Each number is 500 + 25 x the weight over its row's rms, rounded and kept within 0 to 999. Layers, rows and columns count from 0. Numbers have three digits each. The size before them is the row's rms in percent of the matrix's.

# layer 6 MLP down (transposed), 448x192, rms 0.112, rows 213-349, columns 128-159
096:454475554514501478527490470517492475483530496460512457522521480524525499474509476487526470492472
098:556491474525507525503467521531469506506504500484499480522526527496491495507521511470514469467518
101:480509555523477545528463510507500535504486523500484473456479447493523510528483500564505526449535
099:514474514486493503482528449497522497505499564496519453500492469459470486484470504492505518495532
101:545478443506501549533519529508470515534536494481559504492514504492470473501513464445505513525529
101:516508467529483469507457552500496509531471519517493552531483495501497501522451504523483505478488
097:524479463501484489503498512481495556538464496543507566473505482524497484540517534513467537512528
102:541485494532485509496503522501505547490477503529487531548472496518490490456461505490502499476489
120:491485479523518534532510520490481483527540507512497504500464475509498539485509474528486495485507
101:511510485494524476508493534491527531525491451492528497481518491494493494485447539508500501466464
094:503473494509465485546478532527474497486482500488486486506501464475469544504523493535473509528492
098:572481500469486506491524508481500471469478494523522496485512514537503493491537494501454494525444
098:532470479440526533526480514516528511458509510491489501503468496519505513532542550541503474487472
105:472509504450457512485529490508508502541458513483484509497458498489535519497525519499515551463481
098:463526465497516496481560461459500480497496520484523554553488460504558492518489473470504487513478
098:467478506520515477514515496526487476451527489503470538527515509502545488530455512520496504526478
101:478510521513494467478513546482466492469506490541466529492545480492505494501514484534491557514518
097:542495503506479496479490482471475520475528484511469502485506515512500502510489510522487487515495
097:462498557480527505471500478502508505493526538453511523483462531449510491478550497489544535498521
097:486512519481505456495541510472484509492521465531479503486512504524471480496532515520515488496489
103:560497512527516530519547449544500502467519499502487478467471521497514479524492493412511518515444
096:457480469492496548445481496542546501481491503523495474508559518494465513494480497463483489503526
109:481511499564469519506520495555479464504457480518534489520474481488512536510525513461477526504478
096:471492527492527484488482479489526504560552472517521504479482526511498447517499520453513521535508
094:514498451491516521503511513489469507492529523501504465497466490498492500507511531490513453546487
095:483487546452529472507489493508432482471477512513481468475495492461494573544502504516460513559507
105:480469519469461534500502512472511522503478475500487506518471502524505494503463481514508536529499
097:531519444491482477487509494504478486544467462470500499481462505475486473508518541500480501563476
096:511430478522514489477458518493494476505509523547517497513446556468494502473523480486496490528514
093:508459473549477495487493500487471497559517521498509484507503488478520502524487535471458530477509
102:498513499507523466510548531474506504492505524474445528480503482482521505468569504542499468501511
094:461500521536498488499461542487537542494544497477470539500477546472428524489518518532530529481474
099:529507541500478453499518502497470509497500498430454492448510487507514504511525506468494483502528
103:524452530506514466501487467501471462512495485485495534524476501517525582478524532508513491522515
097:499502521500523502463519480527525504507488492507527487509508474513487500497499477479519506481500
105:506532526458522493466506523500482495484508478502484481533470513492473484501496464461479509491481
104:522473517488500505416489512502503512552518472495482504551495501484485481523500516509451491485566
093:514538467492478526554499483513523503527461476496538469468502495480489541506478481466481455520476
104:482456485532485524444524489505504516508545503468531520497506496497475494525482449564532511507497
098:531550541516476512437458529427499502511515514501522509470474538512545486536478523530482510522459
108:498500544503463484523503501544499547456490484503523533487516488479456518466483488506474514515506
098:517471489492460482495542486500465515503500482501487509494507452495556498471499504564490533486462
098:529528488500454481522540509540498516532523492493488450514529496464483503515455524494482514485528
104:517541465471532495528510514477474549515534490560467516475516544463519502495525544497475530496508
096:492503520506504524502533476492491506502523453519524500510513496529511541502487515513499544497501
100:507501501538461523459529535489469482528480498506473484502536549471502488468492449431484499499483
108:519492501504501492482481514502478455461459487474474492487542493519564496493503506469462536544485
099:556506481536473480515522477491506492496505530474483519507524456517458465475503495486563487482532
097:529506510541474498449460519510483486519534441478496455509484540450492542466488551504486490475479
096:564517497514482490480492512530507480488518488497522522524493485542490423488476502493518521504498
103:490561573491467520512480488528536476524505536495475502477477503496527512482514509473494488496523
100:521499513462487515505504521508482505500533542537569520483487485479522543524558535451507446489483
091:453479516504519549468477516517526481476481484517491517434467487470475503479517498510538520510464
098:511487513496491506486523517502490465496494493507541520494537507458514504496475480493521526535510
094:506510473513501552516514484475516503526443466500487516502487519498550495521520507479515469479478
105:483498506496483465478513526477531510476487509521524524482477495499492504507540482492458470502490
097:509517496504555502496517470549477448476509512529543498498506484511549497526546483470453508522527
103:493502493526510536533523522535524470482538535449487531481526493480504537520498469503474540507500
098:463499550488509482510501489506497520453478483473504552521471459555497502516530492540507535470489
097:492491466497512488497479474474471504471470489453488525467518524486491515530550517476452503521471
104:483487494520562475499493485539472513489525500474465517450489479569488512527467463465554513514499
101:486470540495508523482484470496496484504466532492507514465495536474527538461491456494430520559493
095:503461508502518483496514492505510530480482507493508505521482532489492513518521515446516510469497
104:559484525473527482535460499521500501497519528541506511515500495518515458495513532466475493514508
097:497524488497479501524513504523517519446463461489465494463506522507477502516519495519480462476496
100:505527465490478544495508518514524471536521528526467503504487487495507508506498522473466507507518
095:530532531509493520495555502481542527461495470525477479498475499492485537491501491513543485504502
097:491501482491499504453470512516493507462507497487494496487506485542491461535521508488541454485520
107:517490510510465477549488511505533476559526531496478494562436506502491509520483531496510499523478
111:524515437540519519514527518437483476559529476554503497549478547515468474486534515487535515466508
091:533485523488482504494513519547515501444525526509473526528518470490477481502481462467509501458489
108:520502522499514474495486454547528415509538509486542494553499443511518513526500474532528486461461
095:526537536499506511459482474480520510482479504508502513566519535541482489480490534540493556468524
103:479481466532516503529547469545499426462519526505489472555519541513524534457519466497476501491516
107:473478403549517478506507473490501491485524515452477502479527491498464530523453509496482505472491
090:462505472454484510437473515472497491599519478518521525532517481526544501525478475509513542505499
098:485512480521518468474516499487494431474521453508487539503492526459488516515497526521472456510558
097:482546544509482530497492494457516477552460492488500522512503529519529485491513488566511521523510
103:507537470506495535517454528491503541515500523427509502496489476520479468501518503481493557482485
097:567501484480512459506513506519491473478517494516454499505479537492464462503524533475538507452544
108:525496519513511583476484487484501495474494484465509486533465516525520451488493492512496475593469
093:508496559481527500521534500513479485463562518482502487478483480510483541535512496483511499492546
102:477453466497516497510508447426479495526463525529487499524550464522499504539549542487487531518490
097:501527506541491530514520518503443503542481560497493467499560492510508503489512486516508481503475
104:451486536481519475494493498498541460467521481450446484525485528510494494455526521541491481513473
105:479505464488484542543496487496509465490540516520502507469513546500533481562496475527492526488494
101:498494496508512518459532504520525532552519463482510533562496470490524511444487499508514482504497
096:463460510543502502492507513541486499545480526477476519513474467478470532529489528529498492517502
103:484495482525503535506471558471497490524542508483493511471511504433510562496467557523522466473470
101:456498539492504476519473486468507537493520454502497507490479495525498477507583525489517519514477
094:466489478469477523522480475492497557478539495488484499503460483532480507509457490522501506489522
106:495561491512499486485488510496498524482524555511492496496522503473446514508494516500505496464470
103:508497521520480467487507493479456496542471476527511493558528521520528518473512496478487532511526
102:504553507473520505515534530537504526470510512507518534502484508529495485512522499507526507511503
100:500528532492507519485479521493522506488546452540455486517474550523520543505510520472502495466471
098:515500436508507481479517487449500488534483508550449492505548480512449490504531497488469545461475
104:497526486535481481474512515559521500495510482515462534526494516514492462471507497515474466455521
103:508533541493505486516489462521502502501482515486525543577454477546505506496499485458504473509483
094:491502526516498526512517476489489528463504463516515522465483512525501494488476489545458488526503
098:493532503517469519515509524513477502526507521465494536477507519501475507493477488526521456476483
099:475468474518493546501471480522523500557519483454481499502470550503513528497496483539535513514500
101:458519474511515483478517514449478478507535465497520471534471466522519449499522533546530501521488
097:521469517494528480503497465482513486519539542455459510411492549522507542512485454435461474488483
096:476513528495529496458539452502529474501461512547477506510481523473525488521506482561532511505529
094:488483511457495518505513467471480507517500534470488490489528513511483515514476526470500512505485
103:479462481498510491468431544504492496511453532548456504520493492504543522482485497504450463496533
102:525503488483494526475509524476511486536475486529477469535485450551532518536517461514459533538538
091:470494505506504522457486471496491500517466477550494501453469487522536521534513498480459441480484
102:533503522456508434519523520491483502514528527461501510528492564489512487497512537507482488504516
101:510497519445532528516499448494504483507470522511463547474532503475504528487478505517496508495499
103:512478492492477472461489453528526529472504515496540477554501503535475497501443500529512497515524
094:479512498496517494420469502488497498556520474513489489551476540504493521508509499534536502492489
104:499513482532506511478528447515496508563536527483493540528465504481499514525501466482521491481537
100:511504475514504492509531485517508509509513431503481486514509487485474431482491484497510490518517
100:493504490468463549524551520470505526494478511501516470506544535496514461476531471451503498522516
095:526517514506468531461497511485542492464512471472507545532484535496478459497527488491505460502555
094:473534473488466512493489487430525507562482511517473475500556518495490518525463468507490525507512
096:476494492514509530525523519471521511458479516476455470474504524482512486495479507522508515502503
099:487526482500514535550528514548485469534473486485477478497496520506501534504455497550492454493515
100:540518466503495480502503483450483502526508466501540513516496504486490481539489492510476546488476
158:527562448537528434498495513475490514516529467539498530538485464497520518545511474506500480468541
103:528506490419545532474522470470524509446478452512464471541519507483544505519495521502534496511450
101:463461487541479451506499487524524526481482516463530508484541529510501481517514496493501497559489
103:554475562501489503474484491523506510500496527435504485458466480531489509497582500506533521471520
105:518526508487500476513524513520505477513529526524498504437482525517520529507492453494517512515442
106:472498482513479469545516494505476489458484547498531488499523513522499553456485543497486497486535
099:483496502493469483505464463504498507538514426489478486497475504486477502527457476500486468560546
100:464500499533489508511487490514481531516510500507508500512476508485502522522476520558478465478534
098:503530487536481477532520545485542449490501506500469502487495503502450480450544513491489495489478
099:465463504490450486489514545483501500480460484427522460513533458489465496496498487464494543504471
105:511542478483502435478474494499524544488525512505450506522468500498478512544523472496504452505483
100:495479532526493463490477518481513494553503526524524531455508531508459526530507513519466507480487
107:513497452481486494468456483504500537518518453505484545467528498496524485503466501440464481501499
096:529515469476480532540502525517506496464500484483543499513530473466504555499430491507516483480468
094:480548489508484525507455504494488532453530481487466524521490465506506494482479538532509493559518
101:493492584496518507478580472519519452481453537440464519500481470472535490497507499469499501528466
100:495429524520502494463544485526474485464495508496486519495474528511501539494498496473507480497515
# layer 6 MLP gate, 448x192, rms 0.267, rows 214-350, columns 128-159
094:526513538474511523491502518536476469530534427504457454486502481486503507523500497487458485476486
103:511543494460472495486451488450486508532496514515537472523505511454521476539521488519494507497522
102:515491475532455515510520455479514507548525506503459507523513547467466483515464484525477523471505
099:505539479489509499425517485463514462504526451516496506465526510531464465523497503490504457462559
106:490478518510525508440492452502468510505505516485490449512467483499476488511540490485467483506551
100:518506515517534513494496526496485484549491508496464477487491510509507513571511518454462483471491
103:502503471514488484464523524551518492502499482499472508502523501530516498477491496546508505519522
103:512497459464478518496502463542490495505473499499504497542552556481469506478476516512507493499479
096:509458502527492477501536523474455457537491512506558484506507497492536522484511478482477470508535
101:507535470516490506481531495513503514471499507509498495491518511502503491527509519487521523512506
098:477493470516526511476495526536460530479508510509498558488533523433499526524481476481506486492518
103:516490519518500510500522500535533497521529464467488490480524474512493492486488460513489544538495
096:498482526512469534495490489516485496518492505477518523482509529523489545484516463504525508506534
102:494460494499480489467517539466509518512488528506482500505483512454494541508502484515459531508510
105:539476528525481504463498480494466494502547473462477467489503516482493502504512486501537505470493
099:522518501459505520537535513521471450485505518480495534463509498454446530483468495480513503474487
095:450446475504526482496521500504487537505514464536499480515479519463487562505467480507533486499471
101:496556497505514481524493498507498520539499495457474484501500537518435492558518463502513431484500
105:487500516452533553498508451508494484480517525495493512525516522510511544510489495531548486517495
104:483484535490475506489504507486459531531498504511476510505480493503483499493494526489486514502522
103:514494477541539502457569554494481492466503508494472529512516504524474491445491506496517500482507
099:418482418528478492499529535503504541525488521491543530453509466493519477505474466473485481504514
101:458479524486501489475484511532472488535516518508503469495467555487512496547500529475501500508486
108:481497490512493492481470500524518494480514513481521521512519554519489554468517480503517469492499
097:524504499496487554458493489498519512507491492473463517499468500517439501505474501499524495486520
099:494509565482489490500517505547506503511533496466493475522530490480572505499500488502474521468499
103:483538511521472512514503517461495527522523524459486457548530468534473523455509427529501528506506
103:476497449483514487554488487534474440510498478496457537476493469450508533492510517533548453431492
100:525503554488498507458487434500467481510537526481504507514537474451538539522505464472519478492469
104:515464493517511485506523516511524462483470466497587474510501481484485510527446480503489558482524
097:493509510462508500496521489457478527524516493468487511490511503479481525533505491478500450502529
093:450477480513489529550491478481503479512473474510471525509490532503481510448512503516504509470480
105:502489465492492493459479502555474477455513529477475484555482500475522473497433471503509520462514
099:532450490499531497490515533495502535510484518501548534528488524473542561523464461511544519465528
106:509489467535517487508549504513491530472475478532492518478528472474504527450454539525516474476496
104:496536481473524474494479501549503475495496526550498525495508529506497468505501509532513493517508
100:505510496505486533548485502506482486530478465462522535502470467483512540508537491494458517492485
102:465475490459540520455521471526516510521501508462486478482516496463473510488491510479548481482561
099:487517424483512476489497521502542477488508427473537481523508469493473486513503483491515498498507
099:526483510476532475542487451470540496500486501531540506517543531514516473498480521519479499545522
100:543513488524510538519496479480453488533544489494469531518530494513488475522476478532547496484440
097:498531517480480503522519497499484504472498509511530509514539475484483485506484475454510512480495
105:516509513502463484516465483521487507503512531464472494544526531490527491459486506476480513505508
103:532534466460493504489458512529446506492425486499495501503500503472508512489483493528500437503530
094:542518494534490443535505447533496491518472502494490558513518512481472522490501479522426527502531
102:465484498541505544492509497521463498475485484510462490537468530497491569524487453504507529517509
104:468492542518450515454505499498477558520497489505465503487501506517469461543484492541465436441488
105:495475528468513518485473483516483479510530521501479495503513453511495508517529509513496464489463
099:530512486472476501502511484509509482481496474523458446502486476533495501540487506482481534472488
102:526439507504532526498452533526463548455449494476501473525530526471440493514543473541522459488503
096:515488511534535499492522479484452500477518507501496514478556522483507502531496523507504524478483
100:483523506513501498470479539481481450480489545495473492496527471420517502507473461471492477486517
101:501487498498471511507534477506497540482481495465495479493498496520492485458466467543514456523460
093:497461519516458516472529479543493553484522521447497539542468496528483524513505510460491523494484
102:455511514526519481543474496536485514513449509522459505530502521504536570496518506550564482472502
101:510485483494490544482445535485485472520499465477479472537546492480465507512553526539514500473554
105:483465501493532490494465511509501522503458471499464495512521481504499533534510512508550497512490
100:506531496501475523443449469519475518533496517505486476514554505526502489511470495496533495470460
105:510483533508450511516475477483473469499518496502497485483518493527528556546521475532529470517468
099:499517490491482479467509517525515543525506514459473498463492487454507543517498495511536490477530
101:509485467491506485500479491504529513453431529471515479483505475517521487532501461466513488480523
101:493475522491522490507474471536524488509532494531495522473526493475504516498522464465488502497503
094:477487523479469488465526465503474502514482492494551460493526514470522532533515543462461505508524
105:502557472473493536509510446495510486470510514454476491550533512501472458505506529520560486467504
105:513515478482509485498501502524532512513509537469509512510550483495474490520490452509501490484530
096:478537496493514544506463519504513499481515502510522514515512500507494499528511502448461552460489
096:499490501506485506479545468504513463485476523483438465516561502495501491530499495506466485509473
093:495482492496476525507528534482510533509524481479471495560481449458508500510504475510505519508508
093:474481462475496533488489463495479479505472459521474486532472492480519526546490552518504469533459
096:505472499505512517493499471473511502467469481503452523522542503507531515498496517526468525441477
101:471481486461521476538490505487497508547476461521487486528534489492532502468531529466523521508521
099:506482548497469525474493472471456470452524529528490518488500491447486494530512528500501490450482
094:468507485535490511474532533499565505531531518525514504508469478497535510520471511490494478534543
097:502511447493507468488472488544509445538490515487531531534450503505516490504452528481504490514492
103:502498506530507523497486512531493472543517506525520494502553499549551498540511524538475494513512
106:492512510490503520460460470496464515519484484496508511469514511481507543493476507463467514474503
094:533492498510540452523468442434436415530541518487502551519476499492511514502510506523526481494507
096:507499492447493469496462500492532507473498501514498536483473505518492458550458511510487497468531
095:497474497512540467497490490453470484480480510514464470487501484506501474472473500497531505503495
096:482485494516519534457517537547475557509454520506510505478502558482501532524485457487486497485508
099:501523468485511506501463503535469468524525520509510480501538513507486504507479544478501436493522
102:526547514515498474502465532532463442505532496471512492530522478456524509487542467513529494538496
099:459456460453502527509509507500485457497489498480428480500514560501524488508530512477483501496515
092:465492519519501498478520432525489520477529429520517473476476505502547475479501455496501488505551
104:489469524520493531522518528493540531518506497464490510503508520438489493462486458485482525515560
094:538482498491494528459484470442505458514490486522488500533526456521480513496481514530497489468494
102:476496473545544507517476483496507490460478537486463493530510499531451497481510465543556498507469
104:450493523526501534515491489533486448454500543499495512467481495478495533438533494555481488503501
095:487496520517499489518471507525522530512469494458507526480475514494470525475519472469533484503537
098:509530527521476494493460539475498501492514490524477511515464525480538469467505513481500466461489
097:531487478521500546492514511489510543491498511500491496474521503521528546465466448446511477560459
103:543501478513534515488516524514500484463503536499458488478484523495471513472472479505489458500480
097:527500484444545491489542483536504500543541522527495544484537517456494499469493533481491530480478
098:522488458536554480468488513495506484490450466563508464537507484526519491453480503529517533487500
101:475486471465530539459474483533491469505485456461470499496515526468501496489518519479499531463495
102:484518473518541535499450496494523520470471463515580506483536534483483526515481493466509508526497
097:466510447495554496533497511471486498498493506488503498472503469484497517517524460465515577472502
099:473504486469486496506485520492518457497490486486478505560544476505460485498506489513509476530489
101:512495476508518520498494498527454473525498522468462500483532537489509512504468508492461536533458
106:499496520484503528525484464492478553487471523528483485500490519496525474458507481515448496492509
102:510538445503467496483509543520489523470528471461503496531515494505490519458502527522525505493499
101:485490508555528517523490483486490475453499469531472513500509508484516490483492441469515502516509
099:469465506502497515533486481474488524531539472492488477533514546499492530511548475526518478489470
099:527471559487510516505488487491498538512506497521495518513532521526510516505486541510521465466522
098:504566506518514510496510489453476507488531499490513516535547484455480531523494476523505474481506
103:499531484484458481558497461485475505525480508492462520513509515482526529466493485500487480515569
096:514514523485533473475499549529524432529503479460451499482466497514496464484499510544534493478511
105:486487484517495468487503511523530508497554493527476472505502462491522561482470494474513465498517
099:459521534553503535500542474505497487573517500491486524522478470519474480528492475512511468509552
099:477485480526537502496521511512451481497532509531533522462492497493495523483461464494471523459488
099:496516520527524499526509484500459552534486522503523515528500480486493521535475488460534531500503
104:491482487483491520482486484500519466526535509526491503502478512512491497469481486513494514470487
105:525468480502495496514485516484490514509488545478491560435484489520504525514485528522511524493501
100:508520486501499504516524508513506524514498470495483463499528458527504503467543493489501489494449
098:485495514519492498481513499517508523497461538496528501500505514513514520485467513508471499504479
104:487518462498436521492474486501493524508442513517459473489480494494490460527469514452537531446517
103:529478463523490490490504496461558479544495503526496522509463484518529528511489543482533462515521
103:523513508481550483505486504510554496499507475461511446494498473527519535494493503501520462513501
104:492514462495516505535501508483541464501519485512498478522565495486471498492455484464503538520502
119:487486508456493550484481519523502494511478494485499488469513506472481472500510533490533522498524
103:491501457590520506504511515468507518521468558440480494484520526505494541507501491507453462514499
101:514486509517493508509518532467495464587505518485515514492465511482496490456506523514484489507521
101:453527485536492528503496502549466498528502471475521486495510458502538505523506433466478500483517
100:539451488463536493507442528478513489487511470521495516531506495502535494509470532463524492449557
103:536480517516486531484528518491464492472519482478508475464519499450501517509482512524476481481509
102:453483510527486471518509510509439543524464501478488473527510514469461511491487525548463503483502
105:441527527473498513496512480511452493524543542511503455494507531448481521494540483468507516482523
102:519487491505493492438503464502530495520498470504483513504478546513549525522504521531520483439535
099:536523459510516483499496489471510480498460439502507499515531527485470497536502525490502473471514
094:454495521505454508517473498496553499469527526471487497514532498479474494453519456502494540485550
100:482503450488465514496480463521484499495520518511551493481519528494482481474501509518472493497475
098:492457507506463511480522502507526477498465546471506494481497485510536464493487499500455498517501
105:507526488547459503520500482498474480517513500541504493520499522492467493504519498490480497469521
101:472523487523489471498461512524503485479528500517505488514493480519510556503498506522515457530526
091:482479553472495477434512533518508468462496478484488505481493472505494506508459488495535500484494
103:454504481539479536493531512538488515506489486485501521485503517489518508510504485450496452522553
102:483529505478506522480518487460530501500573462545517494551531514493519535523479493480487541501478
# layer 6 MLP up, 448x192, rms 0.283, rows 214-350, columns 128-159
103:520459502507491549520516494481531526528518477467487487535499491495488489477524447476508516547477
098:461512471491503485503506458437495483520469533521525504500534529490529528496497499446522515550482
099:499510456491466498490481503496461495484504469520503528512482533540440508521573489495461469477504
100:495481470486470501526497489498535509520479506502461466500439495482480527531497485528498496516523
107:494479469511479509530497538471522511570464481476507534481424498479516519458504529481520406503527
099:442510458497505473508537480505480500497486502515508483502485509501509508497523468492504508507497
103:496448492489480499499540510473515491516494470484514513510523473513488506523544496515472486527519
104:476470515550483502525542507503496485527529505484537488489514495488453471499493509459467555483522
100:503496473493499507484505489531508480501534492488477509488547484540483517522544478494502498494533
105:508535518482499528485515482506506479494465515439472472512511511512478489491481457484495508477494
106:529510539550463514510499497464476494468531485496551507466486458539494495514475514497518531537506
103:448500511537521426497498496476506535502519518485527525485501508484521463505517489467474515472527
101:479488522494504499528475507498478506502482519489497506529477533522484509511464466480522508464521
101:510480518535528523517510514533514482539447468495487526509481517459512530542512480479520477482485
100:551543527487518476514467523503544518484499510489505468502511431496468510482547460456486470494500
100:482483471477526506498463505481522502460477494508532483532510520493498498463529538474479533522539
099:523493499462532529503514504476491490468472459500524492512474463575539506470456481470534428487484
096:482505499515547512439475499488496526495494501518499544470488505526468465470507456523543503457493
108:497503495531519464511460510522516535546562493532490510470491479487516465492537462514530517451447
102:463528484513484535484498509515494464494481538486495499487464506465511491499501534502552507484506
101:470514506498505460512478483470544518508479526507503519464491476482475489543519510490526556500471
100:500507506478498546491509518515515545500466472471504522458510464527508498478490467482486518485493
095:456441545531495492478494496518474485512495490552497500527511525524493505451494514541482528544487
101:488515461538461529489513482491470481503470532519486488499534521489490498524492508489462516508506
093:493494515479550488479512480483483513501517511482434470490551451489497520513496488508515472490551
097:494514542504490494507492491478488529483516497443530504535552515499540495463595471475503482465478
099:494511534482527468532470478547524522503515438556495499490499500452501525462502513473485539509467
096:499478494495507497491475489505509531476538482480474531487569533489473510477491496518496498498500
102:450508455507512529519516492471503483489482490513482534501488476488463498492475531522478553490517
108:519496510494500504505447454485494484497511482535502503498478531501483502469522534473496477458539
091:511550450492475510491516463522482482507530506482521524514476486517501515518518527485502477498505
099:527473480494535489518506515460548500496501554460491497483514446506459519456485516505484490474485
111:484492470483514519509546521509516492485477482504554445543504520537479532499525519522530473524521
095:484557460565482489502475455495465473484489485505504498498503465535505511486541470507453435519474
110:518521514476515479543498497522503515515495495489521449532473485539502468446456437461488522505487
107:503493447500497449515541482533481490500477473511463482500515514490480517516506503455480497487529
100:518481500491465478519492493528461497513483516505474481521500513472512524505519478540507566468478
102:537510536551499519542496474520497514479487523508537533457467496495478485486504508528450523501487
097:528477509488475526505461472504477451504506539484536474470511546464495487522501532545544510491492
102:497475476482529519528561532516516547510531499497538511478471476514502477477509537515502532541471
098:440479476520482505482482502468538478478509568476465530550500501500468495497493524487540512483512
096:473467496520499483497484532542496506517458520508514502471497497493503485497505519536551484516496
102:522481550489472474532486477449473491522542483480500524527528492519506533462454530495486505468505
103:516489530449553571521545483488475491462502488506485547536503525531523500518501477516484453490475
094:476517524523485486505496485492492485485518478504500520525534517484505478459480494491541498521517
106:540491483489492531514505463477468476524523476503532492525524488466479499496473525486517489494506
105:510528520495568517478554545476510510502497480508485499512491487515495491479479516553540508509485
108:530460451516504476494527497513498515542441512489540471537545553517528502485495513481485488520489
098:493500549484484496470465496508485512474495464457451534563504487516496494536481509484503510441490
102:487474473506534482515524507468498507493434516488499469469533496532471489512533475465517503474497
101:512512490516472512480523458517526539484490461457508462532474518530513501532518475531492524535505
098:534531508513502547493483520474512477520501501480497533481516487525507482547513500469526500508508
100:488508522490529529531477467491537525506511442495505501490437451479469451488528557463490486497519
099:509545518491476459436523531488498460475531492519485510481456516506475508465472474524485523515500
104:528543466506565488491448501523504495518493479492504496513492500463472459505500523486487492504455
100:518513473488496517475522526523482495523474563502468491493551457546558486483484468520524538497532
101:524468557502481472507503482508490492529495482518459488481472530491502476511526524517478504482524
101:467531472546462546507486494509484487533469484515500475515521467464516517467493512460505506557485
104:500515508517542539506514528497582481455510466529493479488498513494507504569439517463474527485500
100:493522494465488508494509508461513540492483511485485524500489461503507471458503525479497525530481
100:505486488478470508528515488518490508569473525528536559473532494503513505512473534514532495535482
100:503536498503518483523443498512512525558531516490433548522479519479502470548538484503491516492437
100:530513485497492471503480477477523506516491464562519524517466505459481510537544532530484509502519
107:497522504498511490524491504494543510502474556508464507465536502520537460517508457466480499528542
099:497487527538451447472514498478479515527494495524504487535434484496488523537493521470478466472498
088:501485534500492479497509497514489507496518452506496518455521510482509523498503541494495497450480
096:522510479498526501505515489507515477517523463517502455522522487512535471498495481524505529564527
084:527541470518427472533468491516484519548536468480518513486464515530513478495504484525495501486517
088:519528515508529518512529529493502531495495525483537544506483472515445469472461479499488495514511
098:492455553487467509497499516519470484523504512511498517491516546509571527485485536500490472496504
103:522499526540518482432523495529496455506489514521470508523509487524461499477470469502450496484526
093:518559525508510492529467501487495491518498465499469538473471490486450540492508504516492485512535
090:527477512498501499505481522459466517470491476458476456518528549517505477524540531466513496496463
099:528472540469525490482497525514469508510561471530538545485484515479542494511557524512483466479498
102:526527478473494491494477518517503499482527466487521521532476491499498545495506503475510522492499
108:522471506519478455519524518506505504487478468493536505479521502489497513477501481516519549499513
100:521572517522485451494545520492519501515465524512493483492474523538466493477525494471477550528561
100:505518517543527460471486532485490504534504465513486497477477503497547486485516489499482500477558
098:447488495500551561529478512473510494501524481511515487528538500486493501473525526515479529481497
092:508489484523530562518475501498496519520503452552531549483534495515488542554495524516539530528527
105:509490513506465534487510507470496478519453493457487486475541471488495500475517486473509476475495
098:492487522545476533510518492488498500530528551482459464543489519527526532482483536520458522542539
098:506452489483485462483470516489513529463494491539535511498469459480500495509513494496474485515496
092:469539459541473538503478502506499512494562508542492531485503488489520447486500525488509461500497
105:481513486477560481494536486508499547475525463513514523482565510509503477504506570519508476481531
099:485474503475486491482548497514532493531479531479481470510535520502493481497507478536499482503475
103:509489506500469497522505515479499527511517488521494472507479522498480492479457526511499502492557
101:505499506509489472504536481551487533496451524533504505498495511519495505513482500495482555518558
103:514550535445516476487488540483498486491483473537527465501476472478532512473490555513505483474464
096:514475527473561511480450443468509485515513513469454484500487516503535501479492507500525495506526
097:578520506516523529517499513490509499557516512512528524467520457522482504479542521472491500533472
096:499514477495493517507505515521518470502518495488527481500473547498515475495489523498501534422525
103:478486520492504540475548515500501529492547508513509467505486498497509516512497497507495455516504
104:440500515531548506471448527509497532462504504540521521515512495472484505523513497530508503475474
100:487484545481494502478446476490495514492506523530523478476472469539485533481499494501485526475462
098:538522498501459522477514469463499514521528490500482467500492497487512470479540512467507491474500
095:491490491567516522497481515484484476487506498485520496439565497496507520531463499507520484493514
099:481481482509505484518478503518495479500469490472506490461520474503518513489509467451437489549461
100:533492533550497476530539482508498500520527507470494463472453461504486508495485470487476478499529
106:476509480486481453484460478508502469501548478490511495494444469516502553501462516522536494553515
106:505506473512519498515467507482477475489514518479483460536532464487517524510523498518436508473536
104:533507464541495526504473501519526488495497481484493498485532474505461495527526459542476499510544
100:495516483497517507472517500501504488504507544478501525517481471502512486526479533490503474503529
097:522488479523508547512478499493469468553478512480485480534468508521460487514507499513499473490480
096:499511507533473523476509522497460487492445499502515447523478490500476481485425535523495568542488
108:518482515494507513479516493498514496497485532503487490490486525516494517537489527521472529465461
098:515501547517495483474529486450481502434544467464510499518513513472454528517508497506510507540515
107:484525503505519521493546478511530493505478528500536508484494461555548506480498495490517497521526
092:506532503469470516508487479514522514540513491456447537461512485529458508485480453553474497499475
104:495540534499542457531507478539507506507488509476494467470461498458495464480470476474563467470537
099:526506526524502516526531494495512492534501472512507550516522491464483519492477494470486489542505
105:537532453538478478497514544486493503524465521494534485496506492506528495492460499490485480539510
100:487488467457520504493496526475508535546482501525484534487518495510501525495519531533507496463479
096:495503558504512478504518506527483453470485479439464523539488489525479487524476516500505455498505
103:508446501472496503533538476498506486523566528486462511464495443555505491505458487486507506495485
099:505476514498522520485505492485482517519490518500532532534502499547450496483487553532523469485477
104:534517528465496513491475478485485492512513499490460482508513497481477502477509521576441522478488
105:493491443527495521513499524508528515491482487502494508471544486550511515532543504524516494498517
101:478509526529522533508480500486501508484517555478492480514494511482512511500466475492467467510474
205:479513483531514468496509513514461504519543489530527510546494507513505553498471458493456506486488
100:468448498543503504513452494457490512484513454528533546477516470432510520446486538481501555511475
102:524493540509475543510490502505519474554483495474473477512518496486529500476496498482485516514457
108:453503540491500494532497515463490539482494505494476527476504467515546542499483503477459499513488
105:479457461515519474513440565499526497518520472487501505513524482509519492496494522465479472435528
097:496483474483466486530496535505521474496463472546480500480498486513466502488471554516493484542495
108:499488517472512489479509526546488569493532509500468484508514553487465508488480503514487519473481
106:507500485519518506488490505500482502493478532495512491496501563522477484466496462527495536472466
101:485478529520508496523469516482473500473492494536524483508473528454504491502466513490522486546514
094:494494525527501502476494459511487472490469487493521486496487514474476466480534522518474496484537
091:501492500498512532524457510493490525492513533462472499537497548448502446515530485508547527475531
102:502527503495524538472522490497526527509479498556517486557522540511500435504465534514554538508497
099:489480507522512526494456475543500486448476471549441484484488520513518497499489527529467512524513
100:501483489492497505476505539509525491493505529497462520467486527528531465510489544513489491506510
101:504534497503487528480471524512488509503535464517479526526485468487524472536514476498492489514499
086:504508492502519497517527505488493495490491516456427500528509497499479485482512548532466496446485
100:517494509514512492490523522526466505516454516484489472534502474518474471506502485505471516515497
099:446501491504555512509500526488495564529503510503501494494543522551492501475514542509525492561517